Each number is 500 + 25 x the weight over its row's rms, rounded and kept within 0 to 999. Layers, rows and columns count from 0. Numbers have three digits each. The size before them is the row's rms in percent of the matrix's.

# layer 6 MLP down (transposed), 704x256, rms 0.0788, rows 237-245, columns 0-255
101:535489511529546493460496514499495524495513466515490514497476541434512489542482469462482472483501478494481509533526490527520522505505565509503487448538503498528496497506491551526518536500489471495489482466412522503483477510493510443492420503487517515491519483486498544475534478512504505503453513507512512486474489516450515443511486514523462497501456497495586484492568499437498485513482503509500468539523483505500512500489516481477467507524506517523524497493512503508511495502468516504483478500486430504498492505503504505475459497529506515502510502569512519492492517525524512496509517527489481490503469472508490520477497460509529504496520534507495493510513475530487488506546513527521507472496541486489455454491480495483497529487516550501478463469540482479508475517468527
097:546502531507464502518490498472510507463519537522519546496471508519489500478472522509531498503469485498491481504491510469514449484536530496459459509482506467518561478472515526462510501477495497476466479483439484484567536522486490466500488527481518512514499511477477534506483485490492460522520518484505492520483495514496444487509501526559493491540491479497521473552494514518479483537479447481553496466539502502518544482463547494462465545487499509491496471459490536469462471496465477478511483552485459518472500518513471492497479487537520479499488495492486510487524483468532461491489506479475489524489485480492548435501508479527449522481496485498536481505503506515492517486529496524494561510482511512516476530506519516491495481471513519453527500522528499492493491552551470
103:524485511570510513509482478550530472526518450480473491426489501504470499457470464486492492500500498504494505528479519512507499513488488502552475517500512468485500504469485456486508525530488491492504487484509504471511543525504523513494536470483493526525528475517476478490484479507538501477473530511514458500528489499503515480502468526480515498478514486528500493519500513508516481549505503501440467508470459476444551513524516482510506484507516499534480529495491524521494550484451481453486454530466490523493477468497526514485532498495525445508501479505513529520515439484525496453461538467480492535508481503562529473502507461534493526502490507511559474476519493469524513489518499507519534497494507475543538513490545487528566524506440513494540495477527512495494511501461491
094:489519539476502528508458534486479529449479493472483515476509504527495488497534520477480472480505458491451432530460527447475510502468554514499520492507510541468524479484486520499489476489530506520459495514492464554503493498457472521470454487505535509522539474515523488477473478476541527487466525497507504521498534500520491508546484479509495494475486473478474530501496515484507514482533490520476508483513504502482483480532525506524495467452490532532519525529509434534454471511538471528512526451524507514447486506448509487508514523470516479522479519492472475484482495487494525531496496479464468492531456495476506499480542485506516485497479494496477506579554506474491508492498525492513521472480535496522485519469510502546505444522510486483529502554511502518512512471516517
104:504449483545463461479467485500519486458514522471510501498502489525503537527455508505517511486508511518487492547451521485504504531483519495475518480449536514480482522524503496508534479520540505425468446530483446503525550511528476477530517493498515535482498505479498516526501470525536486525518463518503479478525506537507492460510531516480524468487526465472471479509475509493490490492494462471500477512493466523522522480495500510512510467534493512493500494496469485541518502476443496437489512512480517501484480473515515542499496498471472512517535482511480494493447497508495497516524487492540489538570491516485514538538473484487519487508474516468515535503515516484502552530530498460544500469541491486509478476499485512506503501563537497484448478501544499561528520534487474
100:531517514485482502513505491500460554517479519525509505510554528450486477525473475493457461509482521488516511466543483491489489505483520547488511488498456461495494511469493503502490542448505558489495509504512513533535511504481499508491483514476462504544499488522472494494553483450487519511530479488491489509493499520510476505522456538496454541545481533478521534488509486486529510526539488513494476497533500489518487473466489493480514540522499496483492578482450470491520486502484493502516419516465475507482532536543521496492505494505516468479558482467526496473467512481509501538452485501514540492511463497504459517517506481530510494499494450507546530496470535492493503494523488488484511472511512485513514508532449513477452522502515523482453552522515504515507507552490466
104:528526499545506490507506495487543530526498534486527494560500522502509515536522440500491507504461498516496503533482463456498499493455545497555507490473454537488512513540554464434497482497529493551472489439540505487497519538491518487475529513537489480512484465490482496496470497522469490498479486456490482492492451475513505457520528452488463497494520484508477507506486474479520438534467498475517490514495501500503485517535496450502512513563484512502501458471534489509519508510485494509502438547498516460524517537458475502479462510533485509499535521514487531515442476480497490490476482490464489503526495488525541506534507476525511523509524544473479497522503513497469515527533503551523456496508487492484543501505531518481483516481503497510486489539503503486481517477510477
098:483513487509488507509508501487490481517500489459498466519507487527483528523526540493502470502517526478527503505503507502490518503511556459490523531513500511467533534502458520531550480508495512505498515501512459471513478470487456514496517522503565474518467514496512535484476508500466478541556474480492512462491485499508459485514477532459461528443504487488489528494497498495487485471543481494507513487426497480507464473540496536516491545539523521474470464467491508466523566502507541525492502468513498530520530529484472495473569497464500518477518483495473492490491458472555520521501564520501518533470495511463480507505476513517516479477471543487507507479540496474499521479514499495520456527488564492482482488443482448476494479500480487500511477496461493473513536495507512
099:485518498516520482527497496478472484533480511516527504464503532497528507522470476555469488499477494461486424543495474485470464521509504485483478505492495489496485497535513479497481499514474543525489524516499435515525543511481506462549460529515530487498533491553493506549481486501443511488569511481511492556508500484518508490444525492508532478476492488519535512529500530485493490493520496477515432504499466566509516491488481517458504473519520543465528533500473489489442509509555524486534507497477474482524507477507456533515495511497543485536502478524483487544566491452487505499507527501504513544494522522484500510482508512492468528461524522506504502516482496515502504475513532492508548501459505490471510516510524492499518480488492467527519523498469492477495504533548473
# layer 6 MLP gate, 704x256, rms 0.0842, rows 238-246, columns 0-255
096:454479495498520519501492496511523506484517479518517478501479493504565485501502527491523544525490517549495536466504521512523515469519471504472542503490500479497530465489496489489499509501528487487500491491478531512500543503523518499504494506456521525510508509476502501524458544518524461484516495470460458473491535470505508492534472492510480494488533512502486503470473517473510502505502455538520501474495502497504512493481518524480421455556535465497495543494512515512503504511523523495452459537505483526461516470470447486471484493542527505515533460523482535480472479495542467502500482525536565480489558512497482480535498517533489466507484511469482493562481541564488530518532483539504474476516476504501456459536523492447455488509503520499468498521500528507505517496549514
109:485518476491458495520511533562498515482528515493514516495544482524486484475500530491506493513503490456535501522511504575496486483510489530505528486507447551505473483492517494505499501481487534492476483450466493442512467499500529504485487521523542528464485472510470538488484480500473505490473493479463527546546512473523494515507531462495516506480463528509482482534473525500539545522529488485495496487491495522494499491495487525446524474458493492543503485525510464481490496488525501487478536480527524513519493463503553475521492529524507456474486447469486467493508460486450486510431480466502472441476506512467509523513508568500464479521520482458526507479478472458487486509471482501506439470519466506475519498516494474491486472514533546484467478503508499489495491514508500
099:504541503522454500467490525499517529504474520552527469429526484525472530478479455496489505461509483499503473503466550506552513486514502517482504483491504530517465475500498548500523457507532498543505522524538511537515525484496524432480524484465472501511481506511501532454478521539473512473523515494509510551502470511462521525500526565482511532498497457477503491507476545502534483518529513516482511550473527501510485475507534528478479487463498461498490471525509495529509527512541502498489502504485479485499521471522463504472494497503499527489530514491490507519513467487470497508505543448491524494473483479517561480485443536477533520474489532532522526487521487469501524497499488488567450514514495529467502457517532477479466495536531496509525467520487501509487501490484523
103:462443479517484462461504516527535505505511566493535506473509471483527496485492491536471491493527496520527546506508493459550497514505511475517460504481490490469503508527500500541434454500480477520481521502485494495508435518497510513495496488489467498536503513487469504501498474532488550492523480504479499510518506493569496499481485529461463486483504491490506462459482520515518507507470481523508534504478520510509507464515528461489456506517485500492455525482507475464464489513503537461480446497479495494509461518465483476499533547542505501476542539460531511538528517502506520462471478486478491502452468520458462501505511453532448491511509529502505461530479522500514530490491533554499477502516464513492550505528533479505494463499502474499470502478537520511477517520493455
102:518486506502473494515473528471482538501439531496482499467548468502543497553516503476501499546492526507487454488490530517508485555513471498485493504492525509503495510502514466502483554484501538498500467515479451492478453496489524533515525515472550562504462499487474451481492510529498501520446468502526479484505491499514475517538493450465532445469510500558497518503498527496497548533463476485519555499474529469547540490489507487458523473517500527516536504537539485503524534508507499444495502500535495538466505520517514490462517479497485525478539491535496488491494514491527527471493522469491478486520530523502499511521503512503538490499471504535490491524531468513522492508494508508489516498484491504521460453499494485483482453472559503537484486472500492460499485494521446
097:509464482515435460472485521486503532529517515508529479482491490531476533488503451510503481506527500457520522478521507520534513450506482479474509464512474533478466519498520538527452499468489515501497496475492517486524495487454480516534437545525534472468522501485474522468495537477503514509501507501541472519524497502534522498507552496478447481488518470529479464507551489473523500492504501530516503518508510542488469507547486522439489545485482489507503485461497550509517519485537521469465492478503475450524500514519525507540458424466495513519506511470529493438499513525531510517497520532529484471501496475518468499533495544543509476516497515500495515525536522482536526546515487494497472458495497543508525508502510510522469485513488513517469515517502493488519454513508521
096:530482445535494519503492501513542534496445466522527476552530504481504513433509498529478482496504484497504528521513516492528469516500553528458483482518476540518496492481474498504489523503533539485539519455560516528524511522461521478472506511508549495502529511496514509531480495487487506588505491503545513502482573505516496495484521525496526518513508519580474486488507464485535484497445507512549481515513502500469493513491554509541525522490465485523516472488517514507518503523479499479487494488484502476511508528480492468488499487461449556481473489443485445480510538514505511513473496495503508483515491486539492474524503528460510489526492502517547506496521517476514502509502496518510487476503480467515504482454524492487526512499533475483508458492488460475512483547521526
106:502480465536464523520467506489516534530487486548502494457541481501523507504538448526433522470482473503514483514462495478486475493469512512480480519543499517490463499427499542513489496534550469469483475493490471523488519544497523502509493480514507501467517482473506471494457496518480518483455487510530469523453556537463497477512512489504497492475486473495504455524499519523502535497472505582522480479481474521517486483470525525538474525464495493519522532469521517493483516494482533469476507521463511518486509504511535464518504477520511512521530470475531534501490506494461473476487514458508558490485509492544495460506477452486499484497526520508481514494486501492473539471447482493498485476478504510472509495530504491508520523475563530489454463485508506514504505490535537
096:473517495548483512497463495481532517498526516492495456497460495516533508485478461492518496533475553430553508506495515551536502479505503497438496487480478515527479477530531544425455475507518524502463523457508516505513513447525527468561507530510566536524511524505512510482489505465463487500497519550500505533505492482519517477473506508478476493524539513503521503546550463491518515512519526519515502529513521522500498512516499488500467527509480474532477503494475532481519551470467506490472484502503457503513494497499480476481503465521525494551494475482529486496472512505460529507498507452481485485527500510458535476538495496518499467469504518466475477500508476526517506571508492512501539491504501507510540488541447503472526548492476483495504523492485491503497495492516478
# layer 6 MLP up, 704x256, rms 0.0794, rows 238-245, columns 0-255
096:538480478488502539487504500515491521489521519494536461506520509470498555491483495472491479517521462489530484491537455502508502510527492497449479469485499512537564502490529486487498500448517488493502495538549539526540468533480487534511504533507531461505526503492519519519489512473482508504516532498501473542523515515531505471507509491482493497502514498501507499492493530463516503471540496468482525451502468533488467496477534470470501449462487486537479520515508542489531479491455530512503483493499551540492534546447527548519533540539491496500528467490532488511526498506535524534483519519470539481530551511521475494501538521486449482484524462451495523502499495480500528488473500528508494483484483503537489525492496509427482486498516496484517428462518508514519538529475498
105:465529511513504465495488532503494482496505482521458493481487409524526517502469493479521455541557511485509513532519494481523467495499498491508484479477501537505515498526523486454523475498442474451536521503448500478468487478476487512480478540494475506560520494502526505484478520466496539508486474534494493493523510522496474544528530534473458523517499528472484514505472520527510456514506473479466516502536517518505523517493473468500548479523503505487473500496494497493485536472522497512490491520499472464516509561526517487533471501458483542488474547493518500485471490500497524455450503558546497481497471489458471482516473512539520509550480510523501497478501476527479482473483528480513501497479465488499492486493433509473543500546488494518522533514528476512479490501522456
094:486488493487526461476515477530507490484536461524504501466459482523452513496481538507508528514463514510523540538501496497537495457536487479474428447476480504530505506542521488442531507533498536481469501474490490463520489510465498483498498515491502471485511487516514527457469528533494495485491472489455482474458537498488549480506498515490478488510504506494473467441513485457487527526468522494495516519487516482449487472510535508475543509478519491505464523541482516495458471498508542503493479523514506518476526504511478544446512490532523526491486507500508506543518507473548506493491480518508485488469488514464485557510449507529527513518470525436532499547490555483553510510512485509509529495473508466473512514509508498488490541551506483523533495520514491492477524523476489
104:495538530467449511547484502553482478498497514479511525495481542546534483538531480512519450454521509457550475510500513527462479494510500493467500485489497502479520518529525520481474471482465461543475554480526498495490503507487513464505491503527488533488521467486569489497502522479528499563523481502498518493521513481468476526492485502541500465485488514496438553510493515478517532484552541449476484555520492466511520551501471519484498500484468479500536490519510534506530490509457462530479509471522550512448518482491486489514516514465465508533505477522507499507508551504517479499482532462523531517504494483470501515537481500468508522491528535490489494501518499511472497522464469507507485508511501475493461480506508481526496451489483523537535508502477510532542476498509521
102:533503494503518503489512457509496514522512486495497559488483480538494545465486574501508493532466531475541507504478485522492487518517482497493509486506527474491510527504507502484532484486506510543490514556520502528520455548486461547483537470504536533480522511495499490541514439551463520510522488465481527499518523491498493491510488462515496506497432496511536504529551502465465507554501477567508540514480485535501505518485505517486540510489492491481481506463488501499486536475464510483483485486500501520485477529480509489506467484490518463500537513480535475461494516538479467540530515525496510504508504524534554495550494484491497506517453481491457497497512464486435481496500489465481544507507541523513509485531521467471460509484530548497476497491507511501505536475462457
103:455493519513515495510496501502507491484505479491498435477528474518506475526523529508492558494493523521552482544465500495522525462459542478510462540478513486497513535511485517437557463495483474484496493509432548500508504524464500493500511517499483485509484504476499549513531491504514484472501508484480490477500568542503501516488470438533507499448493523500471474469461505488504509541500468469483500505519515476548483495510515496546520494524510517479494495565517531502494523479502475511507509489444503515487520491497490470471500502561468470487498493507506507500471509464467549468467505503514503480461477485526508536493505503482486524472481505467484468532478516511523463488431511485488531507498513471501486466497501524507590484478475481508517462458496516527512515501507497
101:498505509507510496487481479547530518492506467568485505519525496547518522471477529473525499520518519442431481466452513458510500471501531465546467489514507500479504508496455500510501525521512516511484439531507503451492512514507504486543504461496508516483503498502493539539512523513522486446484506517543496509511488499495498492529458562467546497511472523524473490492500517515475494499499495455444497530511506504508491489480455483475490519460514489525514517512545488508464495526482482495510460480529533507502497518540509544540509503493518501499466498510498514488558508523530521474513430512471460511472470508462523492521502492472500479518488479515486478439498478540434501495499519471530531484534550497527488476541526493477482518521487512474521490528479510477531511471500522
097:488492509495536554520498493470516459558467497492444490438489517492502496544507525503492525495488490480491454539492445497488528558515494475515518532482550524500482474528511497462489484516521483470447475510479488491507509485519528539501470458500511489537481479471500469500443519479513529526496542567488496511488469523476480504521516517482495505519557476484484507488495544462532480474466452528497515512471500499518486537461506483494501503507514476517487525454503481470493483532528531508508485540503549539460480540472473507540472467519478514498504520534518479439525492494494498479505503500534533514430501485534464478526477499471476461524502542480499512516490544494517507499498476507475529497487535478457526470482500476531490518497546506501507487508494507504488500493504498